Weights of a small GPT-style language model, trained from scratch on English Wikipedia: vocabulary 4096.
Each number is 50 + 10 x the weight over its row's rms, rounded and kept within 0 to 99. Layers, rows and columns count from 0. The size before them is the row's rms in percent of the matrix's.

# layer 5 MLP up, 704x256, rms 0.0604, rows 451-487, columns 128-191
116:35 57 31 39 53 35 54 58 30 68 44 52 47 53 67 40 41 54 73 45 47 56 54 50 40 45 56 56 70 72 57 60 37 39 58 59 58 47 45 53 46 56 43 49 51 56 40 63 62 44 27 50 47 45 40 45 48 61 42 64 36 42 42 53
091:50 77 67 56 49 52 54 57 61 52 62 24 60 50 27 53 49 43 53 52 42 50 69 40 69 52 26 56 49 41 67 46 52 45 56 47 61 41 71 35 53 48 39 65 60 56 41 52 64 58 52 48 53 54 58 50 54 51 46 69 42 56 29 34
105:45 39 54 55 55 35 45 52 51 60 44 54 56 64 66 47 40 53 49 64 52 72 43 47 60 53 49 57 53 54 53 34 44 47 50 42 41 54 49 57 39 36 61 63 42 83 45 36 55 51 55 51 46 52 61 46 47 68 63 71 53 54 38 61
101:62 47 51 43 35 48 32 45 44 63 55 51 43 46 47 62 37 41 50 65 60 55 56 52 52 44 59 45 56 43 32 58 33 35 43 75 61 63 46 41 43 56 60 58 36 46 47 43 48 38 40 43 51 51 33 68 50 42 58 35 62 44 64 40
099:58 36 45 20 32 63 51 48 55 44 34 54 50 56 62 60 54 32 43 62 48 40 45 70 44 44 62 42 35 64 62 50 55 49 52 44 44 52 51 38 53 42 47 46 63 63 44 43 64 62 64 54 70 46 36 50 43 44 46 52 48 39 34 49
101:60 46 42 60 36 64 42 39 51 26 63 55 49 36 54 49 64 40 46 76 61 59 49 41 63 68 43 49 28 43 52 43 52 60 35 53 47 52 63 70 68 45 35 58 62 53 51 45 52 56 46 48 29 43 57 54 52 28 38 52 39 55 48 59
102:51 68 48 38 39 53 59 52 59 52 48 50 53 61 54 41 45 44 67 35 47 57 45 50 36 59 28 47 48 56 56 55 51 50 58 38 17 52 26 56 46 44 51 53 57 51 65 46 59 55 37 22 33 44 64 62 53 23 50 67 44 49 45 38
100:50 44 62 51 44 43 59 31 32 52 52 41 49 65 43 58 41 42 60 49 51 27 56 51 41 70 46 38 55 43 65 46 73 47 40 76 56 62 61 38 47 49 47 47 50 40 45 50 33 65 31 68 53 59 81 40 46 60 64 63 54 28 58 52
097:53 45 55 47 77 68 47 41 52 38 57 53 39 49 40 61 55 38 61 58 56 55 64 64 54 57 57 56 54 38 50 49 56 42 44 37 57 50 40 34 43 44 50 56 43 64 43 44 50 31 44 58 56 46 50 35 48 38 28 57 65 40 32 57
108:45 42 53 41 57 30 46 54 43 46 52 45 56 55 56 61 55 59 49 51 49 77 34 46 61 50 43 60 45 53 32 43 53 59 45 42 50 42 44 47 57 49 33 77 51 55 60 49 42 46 38 49 45 47 55 60 57 61 23 30 45 62 51 69
105:54 59 59 53 48 44 48 45 58 44 47 59 52 35 64 41 42 49 51 41 48 62 58 55 22 55 35 40 11 50 63 55 43 59 63 54 33 32 30 33 63 42 53 50 58 60 57 60 62 56 54 42 48 43 60 57 48 51 66 48 55 50 54 58
103:50 63 42 45 44 49 40 66 59 41 43 42 45 54 47 51 45 81 39 44 57 40 49 60 49 37 63 35 24 43 37 57 42 54 65 62 46 54 29 36 53 43 56 53 66 54 60 45 56 54 40 48 60 49 32 56 41 60 43 42 49 50 58 43
105:43 35 46 65 59 45 65 39 39 50 54 57 62 36 41 39 50 43 53 32 52 50 58 68 41 44 31 26 61 49 54 60 48 53 55 36 52 49 64 48 49 42 36 57 50 41 41 60 56 51 54 50 31 56 46 48 47 51 62 49 56 63 56 61
101:51 46 38 67 71 34 36 47 52 60 42 60 45 53 49 54 43 54 45 59 47 43 49 32 57 52 32 32 52 43 53 50 39 56 53 60 48 56 44 40 34 58 48 46 42 67 43 51 55 36 55 38 47 66 48 45 44 39 46 57 54 42 53 47
094:58 40 63 48 78 34 47 53 70 34 50 61 46 57 66 57 53 51 43 37 53 47 53 61 46 61 55 35 48 45 68 49 67 49 36 48 50 44 57 70 53 55 47 61 38 46 44 51 55 56 57 54 38 59 48 53 61 55 54 25 40 46 36 48
099:43 50 51 61 48 53 50 62 66 51 44 43 39 62 54 58 60 32 38 47 62 58 60 61 49 40 58 56 37 52 42 51 37 76 53 50 59 28 60 52 46 30 45 50 47 36 48 47 66 52 54 49 62 37 43 51 72 42 40 50 44 48 60 61
102:64 51 52 42 37 41 39 46 61 56 64 65 47 51 43 51 64 55 59 55 45 39 41 58 49 56 61 36 54 61 37 59 55 38 48 54 52 50 49 43 39 38 49 46 59 65 46 48 67 64 50 49 54 37 54 47 51 56 66 45 51 37 45 53
104:53 38 57 48 38 58 47 41 64 42 60 44 68 50 37 45 47 41 54 73 37 38 38 57 50 40 54 48 58 46 39 38 60 60 42 49 72 51 61 43 44 18 41 44 49 43 52 45 47 47 63 54 64 70 70 49 45 50 35 60 41 36 58 47
106:62 36 35 67 56 59 66 29 53 51 51 46 55 44 59 37 53 50 51 27 44 53 63 52 61 40 51 57 30 42 34 42 21 46 48 57 48 40 34 41 46 63 38 42 36 47 58 43 53 48 51 40 44 49 46 44 50 51 32 41 39 41 50 55
103:58 54 58 52 45 71 48 53 59 57 46 57 49 46 32 47 44 43 45 44 46 59 34 60 43 56 56 40 55 43 55 42 37 66 38 59 50 53 44 47 52 39 64 55 63 55 43 66 43 50 40 65 40 39 73 39 41 72 66 36 45 66 52 50
097:38 40 37 46 47 36 36 52 50 52 54 66 48 59 45 54 38 48 56 39 61 59 59 44 46 36 64 49 63 47 45 32 50 29 57 59 34 42 44 36 42 56 51 42 42 50 66 56 68 42 57 47 58 59 51 37 57 55 60 50 66 55 49 38
091:38 45 45 29 44 57 43 29 55 41 50 40 49 47 38 55 54 55 61 71 50 48 52 46 58 40 50 40 62 18 49 53 46 43 55 41 55 61 55 58 67 60 47 65 46 69 47 61 45 38 51 54 44 63 55 59 59 47 65 46 35 44 56 61
102:44 33 45 39 54 28 29 48 34 48 56 60 56 38 53 49 67 61 70 43 49 54 53 49 59 31 56 52 63 59 42 43 65 59 43 51 50 51 42 53 58 71 39 49 57 43 40 30 60 39 56 53 64 56 39 35 60 61 40 53 45 59 42 72
106:50 45 38 49 46 29 58 46 59 55 59 48 42 47 67 52 74 57 69 47 59 46 48 37 44 53 43 29 62 48 63 56 53 46 66 44 62 29 51 48 49 44 45 55 65 45 47 40 40 53 52 50 46 48 51 55 45 42 58 61 58 42 49 70
096:42 44 46 39 52 42 50 61 68 67 59 41 64 47 43 40 40 53 41 69 48 55 34 42 46 57 46 49 53 48 48 42 51 41 47 56 56 53 60 57 38 46 51 47 53 54 40 26 40 37 39 67 45 49 67 42 48 64 26 44 58 58 50 55
099:46 61 42 39 35 65 47 54 59 41 37 48 58 46 43 42 40 58 47 66 45 45 43 50 44 36 48 42 37 42 58 37 64 28 42 50 55 54 58 48 52 37 44 45 73 71 49 54 32 45 45 39 40 56 47 44 49 53 32 57 43 39 51 49
096:54 61 57 58 35 52 47 61 32 54 60 49 42 58 46 51 35 52 55 33 63 46 63 43 39 55 36 69 54 33 61 38 42 45 45 68 32 53 38 36 61 45 57 47 35 49 73 42 65 36 59 37 81 57 39 53 47 51 50 52 57 52 59 54
107:63 40 52 57 51 28 51 57 55 51 48 50 58 61 61 44 46 44 51 50 60 69 55 45 38 37 61 60 67 64 51 41 72 68 41 40 71 47 49 31 40 54 58 64 33 43 22 45 47 46 61 62 61 55 43 49 56 56 44 69 47 44 40 44
098:39 53 47 59 36 51 52 50 50 43 49 49 41 58 60 48 36 47 58 59 43 51 46 61 53 61 57 36 43 65 49 46 53 79 67 50 43 42 53 46 38 49 45 63 49 43 65 59 40 57 47 58 43 53 52 54 48 51 61 41 49 49 47 58
103:61 42 50 59 53 58 64 51 43 67 48 50 40 34 45 39 70 47 44 50 46 37 48 47 57 55 38 68 48 52 46 51 55 49 58 57 58 50 52 49 47 69 53 50 51 41 63 67 64 38 57 26 34 44 63 48 49 64 55 39 50 52 54 45
092:43 58 59 32 45 55 51 44 58 57 65 41 39 60 42 58 48 69 40 41 58 55 34 59 46 59 47 44 53 34 64 50 57 44 74 35 44 54 35 46 50 54 31 60 50 60 63 48 53 58 48 54 54 63 44 48 47 50 64 49 57 56 67 48
091:51 59 47 49 43 61 62 62 64 49 36 37 50 45 55 46 55 77 66 55 51 60 47 45 43 39 47 54 52 57 38 40 40 50 46 63 69 56 41 53 44 53 53 51 47 39 77 54 48 54 47 61 44 52 50 54 50 50 27 54 51 48 54 51
118:55 36 54 47 57 60 56 39 45 49 53 55 57 42 52 56 58 50 38 38 55 62 57 59 47 62 48 70 59 55 39 66 49 44 40 51 56 47 47 56 55 53 49 45 34 49 49 59 55 44 40 46 51 58 52 49 59 47 49 36 37 49 36 55
104:68 52 73 62 43 59 52 32 42 44 33 60 69 40 57 51 58 42 48 64 55 52 60 52 48 43 28 57 61 69 56 65 41 47 49 52 44 37 48 50 51 60 56 44 53 55 42 51 67 71 46 57 35 48 54 48 51 42 48 50 55 41 40 55
094:38 50 49 56 68 55 59 34 56 52 50 69 48 68 62 62 57 46 59 39 69 68 31 45 59 53 65 61 44 54 55 47 36 47 34 54 50 36 61 56 61 36 46 58 57 54 51 48 50 53 59 45 31 42 58 40 59 44 40 57 48 49 67 46
114:54 42 62 33 46 63 63 42 56 54 54 48 60 60 53 36 45 55 56 42 63 39 43 56 63 48 52 48 36 46 53 37 61 31 42 32 61 52 69 43 62 53 41 53 53 56 60 61 47 39 41 37 33 49 60 50 45 40 44 64 47 34 54 41
099:44 40 46 65 58 51 48 54 47 53 51 62 42 42 66 50 54 46 51 60 49 53 53 60 52 48 54 37 36 73 45 36 49 53 50 50 51 51 49 36 47 39 40 49 56 66 53 59 78 60 67 44 40 48 44 53 48 49 49 60 54 51 54 59
# layer 5 MLP down (transposed), 704x256, rms 0.0583, rows 451-486, columns 128-191
101:42 61 38 62 45 39 35 55 35 62 57 55 38 62 53 41 61 54 50 43 41 46 55 42 31 40 40 64 50 79 46 50 42 38 47 47 65 37 35 53 47 79 60 57 67 65 45 50 53 61 40 56 48 40 52 58 43 45 40 57 52 53 46 55
085:38 38 59 43 39 42 62 52 47 57 34 65 65 51 60 51 53 50 58 52 45 49 44 61 35 37 51 50 47 49 58 47 52 47 53 42 34 52 47 54 46 49 40 60 55 53 57 62 32 46 44 61 65 54 54 46 57 55 56 43 45 47 60 51
108:57 25 62 65 42 50 49 50 34 51 41 56 61 61 24 53 59 39 67 40 49 45 36 50 50 60 43 44 65 49 41 46 52 42 41 58 51 64 41 50 39 53 47 38 53 47 35 64 42 51 43 66 45 51 71 51 47 63 39 36 28 37 50 39
102:53 53 43 62 58 64 43 31 45 50 52 41 44 49 55 46 43 32 31 54 35 50 54 41 59 44 50 41 53 70 38 43 46 46 38 45 44 55 50 51 49 48 52 43 50 34 60 54 36 38 40 31 48 46 63 46 47 38 46 46 36 38 59 62
103:52 59 55 32 64 48 43 57 51 58 55 47 51 57 49 49 41 55 49 39 48 48 49 52 47 46 51 70 52 40 46 57 44 43 59 74 55 45 48 45 52 52 54 52 52 65 49 61 49 46 38 54 45 39 57 31 46 55 58 67 40 56 41 36
100:51 35 47 51 51 51 45 28 44 49 54 71 62 44 50 40 49 44 36 49 41 48 34 67 36 57 52 54 53 43 37 63 55 50 37 57 47 33 63 32 72 43 39 52 47 51 55 54 47 55 45 44 48 52 51 43 49 50 50 63 39 48 44 41
106:53 55 56 35 56 48 45 31 56 54 53 54 62 46 44 45 55 55 41 50 42 44 60 22 60 30 40 51 47 66 61 52 43 48 48 43 43 44 38 56 54 49 57 54 50 57 50 40 52 57 48 25 49 46 40 31 64 50 45 64 49 46 73 57
107:54 74 42 37 53 46 48 58 49 55 55 51 48 36 34 55 53 48 50 66 51 46 42 42 58 58 17 55 54 50 56 46 45 40 52 57 42 39 52 49 61 49 59 55 50 48 61 31 37 56 37 57 40 63 38 45 47 44 46 76 54 43 70 51
100:55 23 48 52 60 51 51 59 66 38 51 56 47 57 47 49 56 38 58 47 61 47 47 48 40 54 61 34 52 49 46 59 58 55 49 44 54 45 61 68 41 54 32 60 45 71 50 41 59 67 41 60 30 72 40 45 48 51 40 68 43 52 55 64
107:44 63 59 49 57 42 40 55 52 74 64 48 68 63 56 50 59 55 46 44 54 63 45 51 50 32 32 62 50 43 53 49 49 48 48 56 53 36 35 27 33 60 43 51 46 50 46 57 31 58 38 57 57 56 40 46 53 40 31 45 49 62 68 49
104:46 56 69 41 66 52 46 54 44 46 45 50 59 53 38 43 46 55 55 52 68 65 58 60 43 51 25 53 39 48 60 67 47 60 66 59 58 39 53 46 70 58 53 52 51 49 53 44 51 61 34 57 32 56 31 45 52 47 61 53 78 55 59 64
110:52 51 70 57 49 58 68 23 33 61 67 50 46 52 49 47 53 45 56 57 48 70 43 52 51 48 44 29 46 46 47 65 50 51 63 54 50 49 38 40 55 63 60 50 53 43 59 53 65 53 33 52 54 33 45 56 49 27 51 58 60 66 49 46
105:60 44 47 63 53 64 55 32 32 58 55 45 48 33 48 55 52 53 52 44 47 57 58 73 69 55 50 22 40 58 49 54 57 58 58 53 38 55 53 44 36 53 29 51 52 39 55 48 58 52 53 46 51 52 64 41 51 62 52 42 58 49 56 52
102:49 52 47 51 36 60 55 56 51 38 47 57 44 41 56 55 40 43 44 46 61 54 38 63 60 53 55 75 64 48 41 60 64 64 59 45 51 59 59 46 50 56 55 59 49 37 51 54 54 68 61 45 59 51 39 51 51 49 45 34 39 65 42 53
094:38 37 47 41 31 40 64 67 33 65 55 56 53 53 39 43 72 36 50 52 71 46 39 56 74 37 59 51 60 45 45 48 50 48 41 48 45 46 46 44 58 64 45 59 66 48 59 50 44 49 50 52 56 52 45 44 62 37 45 47 44 48 64 55
102:55 61 67 87 48 41 54 52 64 43 52 38 53 53 42 53 63 40 30 33 50 48 61 51 50 42 43 59 43 54 45 66 43 67 56 44 53 48 50 63 56 32 45 55 58 46 61 58 53 48 42 53 53 30 50 55 72 45 58 49 42 52 61 53
099:56 59 56 62 47 52 59 71 36 44 63 49 39 53 35 43 49 40 46 60 74 45 61 43 41 69 51 38 67 40 54 37 58 49 47 48 46 43 53 38 52 28 54 43 42 57 29 44 58 43 43 65 31 65 58 44 52 42 45 62 57 53 50 49
100:42 44 48 64 49 54 57 40 67 65 48 37 43 42 55 43 47 29 55 59 58 52 40 62 37 44 71 59 49 55 47 46 23 63 48 57 56 54 42 45 55 29 41 49 36 57 45 40 57 41 69 40 42 41 59 60 50 46 60 55 24 42 52 49
097:37 56 59 40 43 64 66 55 68 39 61 42 51 51 48 50 38 59 45 66 55 51 61 58 43 45 50 41 62 60 65 32 74 52 49 42 33 48 70 64 48 55 55 47 51 45 52 39 60 55 71 34 51 59 51 67 52 47 57 57 49 63 60 56
102:62 65 49 45 44 53 44 42 55 69 49 40 59 44 50 51 62 44 39 64 59 31 43 46 53 41 54 54 43 37 37 62 42 47 42 42 60 37 36 45 64 58 43 48 58 40 66 47 32 51 40 68 40 66 52 45 44 58 50 71 50 33 63 45
101:45 48 53 51 41 38 36 39 40 57 51 33 60 41 48 27 35 59 46 51 45 49 42 43 54 53 48 37 40 60 53 35 56 66 50 57 43 57 59 40 39 26 37 38 48 28 47 41 47 70 49 54 49 51 54 52 63 65 36 44 58 41 55 57
087:43 43 56 63 44 48 49 55 52 75 57 45 51 47 43 47 48 49 49 60 67 48 55 56 52 53 57 47 51 45 51 65 40 42 66 29 31 48 36 44 62 62 45 68 67 67 57 47 52 50 44 42 47 46 42 65 42 34 69 32 39 62 41 58
100:43 45 50 39 42 40 31 38 55 60 51 57 46 48 46 50 63 48 49 37 48 38 60 68 66 34 41 43 57 59 53 26 52 51 58 47 52 55 43 48 56 54 49 43 52 55 25 48 53 43 46 49 68 44 64 45 54 49 35 48 36 41 46 47
108:57 57 52 59 35 50 44 43 38 57 49 66 38 51 75 50 32 47 43 45 59 76 41 65 54 49 42 65 46 62 56 52 64 64 46 55 46 64 32 43 61 45 51 47 40 50 55 53 57 65 47 31 34 47 53 42 33 56 59 43 41 58 49 62
097:42 56 43 58 51 48 60 37 41 52 45 42 41 57 41 36 50 57 43 50 51 65 36 69 39 31 53 50 37 47 38 54 65 58 47 56 49 54 44 52 46 57 63 51 44 54 48 46 60 40 58 62 48 54 49 46 53 48 40 75 35 46 39 49
094:60 37 69 40 60 60 50 62 67 61 56 59 59 63 51 53 52 42 44 64 43 44 39 49 68 58 53 62 62 64 47 39 51 44 40 42 60 45 63 46 46 24 54 50 35 59 49 57 40 53 64 40 45 54 39 68 38 67 55 47 44 42 50 61
101:61 40 33 51 60 62 54 33 64 30 53 50 66 40 47 49 42 48 48 53 52 51 60 61 44 44 53 57 40 42 55 49 60 57 40 46 48 34 54 66 52 53 39 52 37 45 40 63 48 56 50 44 38 57 75 35 49 71 63 44 65 52 53 53
110:68 57 41 34 37 49 50 62 44 52 43 36 57 50 51 50 48 61 70 46 44 47 49 48 43 54 40 50 54 52 55 46 55 49 59 36 47 59 49 51 64 53 51 59 48 40 52 59 69 51 55 67 47 51 29 48 44 35 57 50 59 62 60 61
098:39 49 35 50 38 43 41 58 35 54 44 39 55 52 62 45 44 45 48 50 48 51 60 63 48 50 64 53 50 56 42 51 36 66 62 36 45 46 29 63 44 50 53 41 68 39 66 51 39 49 40 64 34 61 62 57 61 29 60 60 44 62 56 58
101:47 49 56 54 52 53 48 51 33 21 39 41 60 31 54 44 47 55 46 44 46 63 40 65 92 44 54 45 45 45 43 30 63 32 61 45 49 49 75 41 37 54 54 47 58 46 47 53 49 70 49 31 55 82 50 57 58 52 60 49 69 40 48 53
094:43 23 49 38 37 27 38 41 74 36 48 42 52 34 52 48 43 46 55 44 38 34 66 35 47 41 62 46 54 39 57 57 35 62 24 52 47 35 51 44 43 51 37 57 42 48 42 66 54 37 61 74 55 55 32 68 41 46 49 53 48 60 34 54
092:42 56 66 58 49 56 42 56 75 53 41 43 37 38 38 41 53 77 53 53 39 37 54 42 39 49 46 47 47 45 44 47 46 49 47 57 48 60 42 46 23 43 32 51 47 58 55 47 44 37 63 32 38 51 52 52 41 52 62 63 57 42 72 39
122:39 37 39 49 46 54 65 39 43 56 49 52 52 58 49 54 62 49 53 33 48 48 57 38 51 59 53 57 47 45 34 68 36 51 51 41 57 42 48 39 45 56 58 36 48 60 46 58 48 43 38 46 52 47 35 51 61 51 65 52 44 54 43 48
093:50 53 50 64 52 52 35 47 47 42 36 64 61 45 48 41 34 57 61 61 48 48 34 42 67 43 56 60 60 54 45 49 44 55 43 35 57 25 54 52 43 56 54 40 53 37 34 52 53 52 50 63 43 39 60 35 53 46 55 51 59 40 44 49
091:65 47 52 43 51 56 47 39 53 43 63 42 44 33 45 50 45 54 39 49 46 45 67 50 39 31 59 54 70 54 36 55 72 52 61 50 51 50 26 52 60 54 53 40 49 49 54 59 54 29 44 58 44 46 50 45 55 43 58 40 60 55 49 63
116:48 52 59 17 63 53 55 35 54 61 47 44 59 48 52 44 39 54 59 46 42 38 35 52 58 56 51 51 43 63 57 35 73 48 46 45 66 61 73 24 67 46 43 53 42 48 53 65 59 47 57 40 37 43 58 52 40 45 33 69 51 51 51 40
# layer 5 MLP gate, 704x256, rms 0.0639, rows 452-487, columns 128-191
091:55 44 63 45 45 54 35 41 45 54 27 73 44 54 47 33 61 55 50 48 55 47 26 48 29 64 53 45 47 63 56 42 50 56 40 54 45 61 47 55 51 56 61 26 49 51 51 38 50 62 49 52 54 45 32 43 42 57 43 36 49 59 68 57
102:38 48 52 45 74 42 44 58 42 59 53 49 42 64 51 65 52 38 60 62 54 44 55 42 50 44 45 56 73 47 28 47 51 45 51 62 46 66 49 55 47 55 64 58 53 54 51 40 44 55 65 61 41 58 79 50 64 51 54 43 42 44 54 50
100:46 50 44 52 37 40 46 55 57 57 62 63 45 46 39 62 49 50 45 66 31 44 54 51 53 37 49 47 34 51 52 64 50 37 59 56 48 54 52 40 47 39 59 51 38 52 37 52 30 33 48 36 71 49 38 69 35 58 48 47 54 41 53 54
098:59 57 40 38 54 53 39 54 63 54 58 44 42 46 36 32 56 29 50 47 48 60 51 37 43 59 52 78 39 48 53 47 61 37 47 54 56 49 58 55 41 40 65 53 50 69 52 61 38 28 39 64 82 51 59 64 47 42 68 44 68 61 44 42
100:48 53 48 49 23 55 36 60 44 57 63 56 51 58 56 58 51 42 45 55 35 52 60 59 57 46 53 69 47 41 38 32 62 42 51 65 52 41 54 65 59 33 46 54 56 51 56 44 40 66 49 49 68 50 38 72 38 52 29 62 38 46 44 47
098:35 40 48 35 52 50 55 55 59 44 34 66 48 58 54 52 51 41 33 40 28 42 20 48 36 51 44 52 52 46 54 30 47 45 38 49 67 67 39 46 57 51 57 58 38 48 37 60 50 61 49 51 42 51 42 61 57 52 59 35 45 39 60 44
115:59 34 36 84 53 52 75 65 46 38 64 51 59 53 55 52 61 42 61 41 58 60 51 54 54 45 54 46 48 53 59 43 52 49 41 46 44 45 45 43 57 50 58 55 58 40 67 50 47 48 46 50 66 46 44 70 40 51 40 31 62 49 54 48
094:44 63 37 31 47 43 50 71 62 49 56 42 50 59 65 49 52 69 51 64 58 46 53 51 58 43 37 16 57 54 52 61 48 55 62 51 61 36 57 17 60 33 52 40 52 43 42 61 74 57 35 55 52 45 42 42 45 42 46 33 60 62 66 48
101:48 46 64 40 55 46 56 43 62 58 64 53 44 58 56 45 48 55 61 51 51 25 47 43 40 59 42 53 54 57 47 47 60 36 53 66 51 43 33 37 46 50 25 43 50 60 32 53 58 53 46 64 35 70 56 46 40 37 74 47 48 61 64 42
109:58 41 70 49 63 38 49 42 32 47 43 45 52 57 47 56 60 39 53 56 42 63 35 63 64 50 31 57 54 52 37 48 68 53 47 54 67 44 53 49 66 47 51 56 33 39 44 50 51 45 66 56 48 60 57 56 60 48 50 40 41 55 45 63
113:49 74 26 58 44 49 45 60 54 48 72 43 46 56 39 34 69 65 64 46 39 45 47 32 55 41 48 63 47 58 57 45 49 37 47 41 58 47 61 61 57 44 60 41 65 61 43 48 61 58 38 42 48 51 49 44 50 61 38 49 49 42 49 59
105:65 39 60 40 43 68 47 55 30 52 57 52 57 62 60 61 63 46 58 54 42 48 53 34 61 61 48 44 61 59 47 55 54 49 51 51 54 33 57 68 47 50 40 47 45 56 53 54 35 54 51 46 62 55 58 53 42 52 40 57 37 56 51 64
106:53 54 44 71 48 66 46 61 46 57 52 48 55 42 59 59 48 62 36 49 50 54 74 54 54 51 64 62 51 51 49 43 61 48 46 43 48 55 52 53 52 55 48 51 66 42 69 46 42 51 48 69 62 50 52 47 59 68 58 55 54 43 48 57
094:52 49 41 44 46 57 45 55 55 52 48 42 52 41 53 56 46 56 60 64 51 57 60 39 54 56 40 48 56 64 29 43 49 67 58 65 36 61 53 46 50 49 56 39 43 53 31 40 36 76 37 55 44 61 66 45 45 42 57 61 58 48 55 51
099:47 35 53 25 55 41 56 52 53 59 49 40 51 39 75 47 58 46 51 64 47 72 40 52 63 48 58 54 53 47 42 49 52 56 46 38 53 40 45 44 58 31 70 51 32 48 41 58 71 54 43 53 42 46 48 45 41 63 45 58 50 44 60 51
097:42 57 54 55 47 57 60 53 45 61 53 57 54 49 54 35 41 54 60 48 56 50 44 57 51 43 58 53 43 43 39 28 56 44 39 61 38 30 45 54 48 50 53 48 57 48 51 44 44 33 51 37 50 48 43 40 46 38 38 53 38 46 47 56
105:76 45 71 25 45 53 51 37 56 58 59 36 59 36 41 31 50 41 62 64 46 34 42 48 47 41 50 51 59 57 26 47 49 43 23 63 66 37 41 57 56 43 44 49 41 41 57 51 51 55 70 38 35 58 55 41 46 42 53 58 41 50 60 52
105:47 62 44 31 32 42 35 59 63 36 58 37 47 63 54 62 45 56 71 50 47 46 49 62 52 60 44 45 65 43 55 49 66 45 58 49 57 56 51 77 48 45 64 58 69 47 36 58 51 54 61 44 46 58 52 44 40 49 62 58 73 46 45 45
104:57 37 44 27 64 38 40 48 38 30 53 46 56 44 47 36 56 50 41 55 53 60 65 60 61 50 44 52 56 59 63 48 51 31 49 49 60 32 41 60 49 59 65 45 33 41 31 41 43 45 53 40 57 51 47 40 48 64 42 56 66 37 47 57
100:46 41 45 60 59 69 43 38 48 59 26 81 38 65 46 67 58 38 55 55 51 60 59 71 33 55 43 56 47 45 53 62 54 57 53 34 59 53 41 45 57 62 68 42 39 57 56 70 45 40 48 49 43 47 38 50 33 51 55 59 51 52 45 27
088:48 29 43 49 63 62 63 36 72 33 38 45 51 56 40 58 60 44 68 58 49 65 58 65 53 50 47 48 55 36 27 55 55 36 42 47 58 48 56 65 52 47 53 54 50 62 43 62 38 41 60 42 43 73 40 71 57 52 60 43 42 37 49 53
099:29 49 47 32 46 70 51 51 55 46 49 56 47 55 62 65 52 39 49 32 49 34 49 52 75 39 54 60 58 50 58 36 58 44 56 42 30 20 57 44 52 52 41 49 42 53 50 41 53 53 42 52 51 42 43 54 54 48 62 42 51 52 49 61
106:65 39 38 35 40 26 48 67 50 52 47 51 61 37 57 56 50 58 64 63 45 48 62 52 59 51 62 38 59 55 41 33 53 48 42 45 51 48 45 40 58 43 48 61 50 38 53 53 50 50 51 55 58 72 27 67 46 39 63 71 37 50 45 56
092:51 43 45 53 75 49 40 51 51 42 40 58 54 58 41 44 47 62 40 56 52 53 46 64 55 31 60 32 50 54 51 39 42 58 50 55 31 46 73 51 45 46 51 42 46 70 37 49 55 45 64 52 44 56 65 48 61 51 28 49 42 55 48 61
107:48 36 55 56 71 61 60 54 45 64 59 51 66 44 84 48 50 39 50 58 42 58 52 57 63 53 43 53 66 62 37 50 45 66 56 49 49 41 49 52 44 51 58 52 26 38 44 64 58 56 62 40 49 63 44 59 40 56 43 34 50 43 42 56
094:48 34 43 77 52 43 39 62 48 60 45 76 60 51 58 62 53 43 47 62 57 56 40 33 40 41 52 49 40 64 40 56 42 58 40 53 38 37 74 51 36 56 42 50 45 44 51 46 51 52 36 46 42 55 74 35 49 60 46 50 22 40 58 49
107:46 39 66 52 59 48 40 50 53 49 61 49 61 43 67 50 68 54 49 61 50 81 51 53 45 50 55 50 50 54 38 50 59 41 52 64 58 31 39 56 57 51 56 50 49 44 36 57 48 51 39 60 63 54 65 60 58 35 43 57 44 39 26 69
098:66 17 38 45 57 54 57 59 60 43 50 64 47 57 56 45 41 43 40 35 56 66 44 46 39 58 34 44 72 35 52 55 58 37 53 35 63 47 51 49 52 31 50 40 44 48 43 42 50 55 56 57 50 55 52 49 57 51 48 61 52 44 53 46
104:43 45 53 36 46 39 57 41 59 45 50 29 75 44 44 40 35 56 50 31 47 71 45 44 55 45 42 47 40 41 47 39 54 30 43 59 41 34 43 47 33 36 59 55 57 50 43 45 24 42 45 71 49 76 59 45 46 38 54 55 39 50 36 63
090:48 66 38 56 60 44 27 47 47 54 53 37 45 57 41 61 55 38 60 36 42 45 44 47 44 51 51 87 44 34 45 58 39 60 47 59 54 52 41 32 44 44 55 50 51 45 60 39 63 55 51 28 53 60 39 58 50 64 54 41 58 41 43 55
093:48 35 45 59 50 40 72 53 40 47 55 33 71 43 41 35 51 46 31 50 38 59 44 62 68 21 46 29 61 69 33 43 59 52 53 53 40 59 36 64 59 61 45 50 43 39 39 49 35 58 42 30 48 67 41 52 51 45 40 48 42 48 36 52
123:68 42 38 57 56 33 46 44 39 50 58 41 72 51 57 41 46 51 56 41 23 74 44 65 53 40 34 37 59 56 42 54 48 33 44 46 44 35 63 56 61 50 55 40 53 37 51 48 59 28 43 41 44 72 42 58 42 62 46 43 58 44 49 48
106:44 52 57 34 64 48 49 59 47 69 54 49 54 48 56 45 50 40 56 52 43 49 56 46 62 58 77 32 50 46 38 26 49 61 39 58 46 50 57 53 52 35 48 42 50 44 56 47 53 52 53 46 59 60 54 55 39 45 79 46 54 52 59 59
098:57 56 43 48 60 50 65 53 38 42 49 63 44 45 55 51 32 45 49 53 50 58 46 31 62 49 68 60 36 55 42 43 59 69 59 55 48 50 34 38 52 44 62 47 57 49 59 49 52 60 56 59 59 55 66 26 53 45 51 34 45 45 62 56
117:46 34 38 42 58 48 61 68 40 49 47 55 72 47 69 48 45 56 41 59 31 53 36 31 87 55 49 45 60 63 43 47 65 52 39 58 49 54 58 36 47 38 54 54 49 34 30 44 46 42 45 27 57 61 47 56 40 57 53 41 64 42 43 51
099:43 39 54 52 62 43 60 42 39 53 70 30 53 50 47 57 63 40 56 55 52 40 54 55 39 50 38 59 57 70 53 38 58 45 42 45 50 47 49 57 70 50 40 36 64 44 42 45 51 31 60 55 29 54 35 57 41 52 52 63 54 41 45 63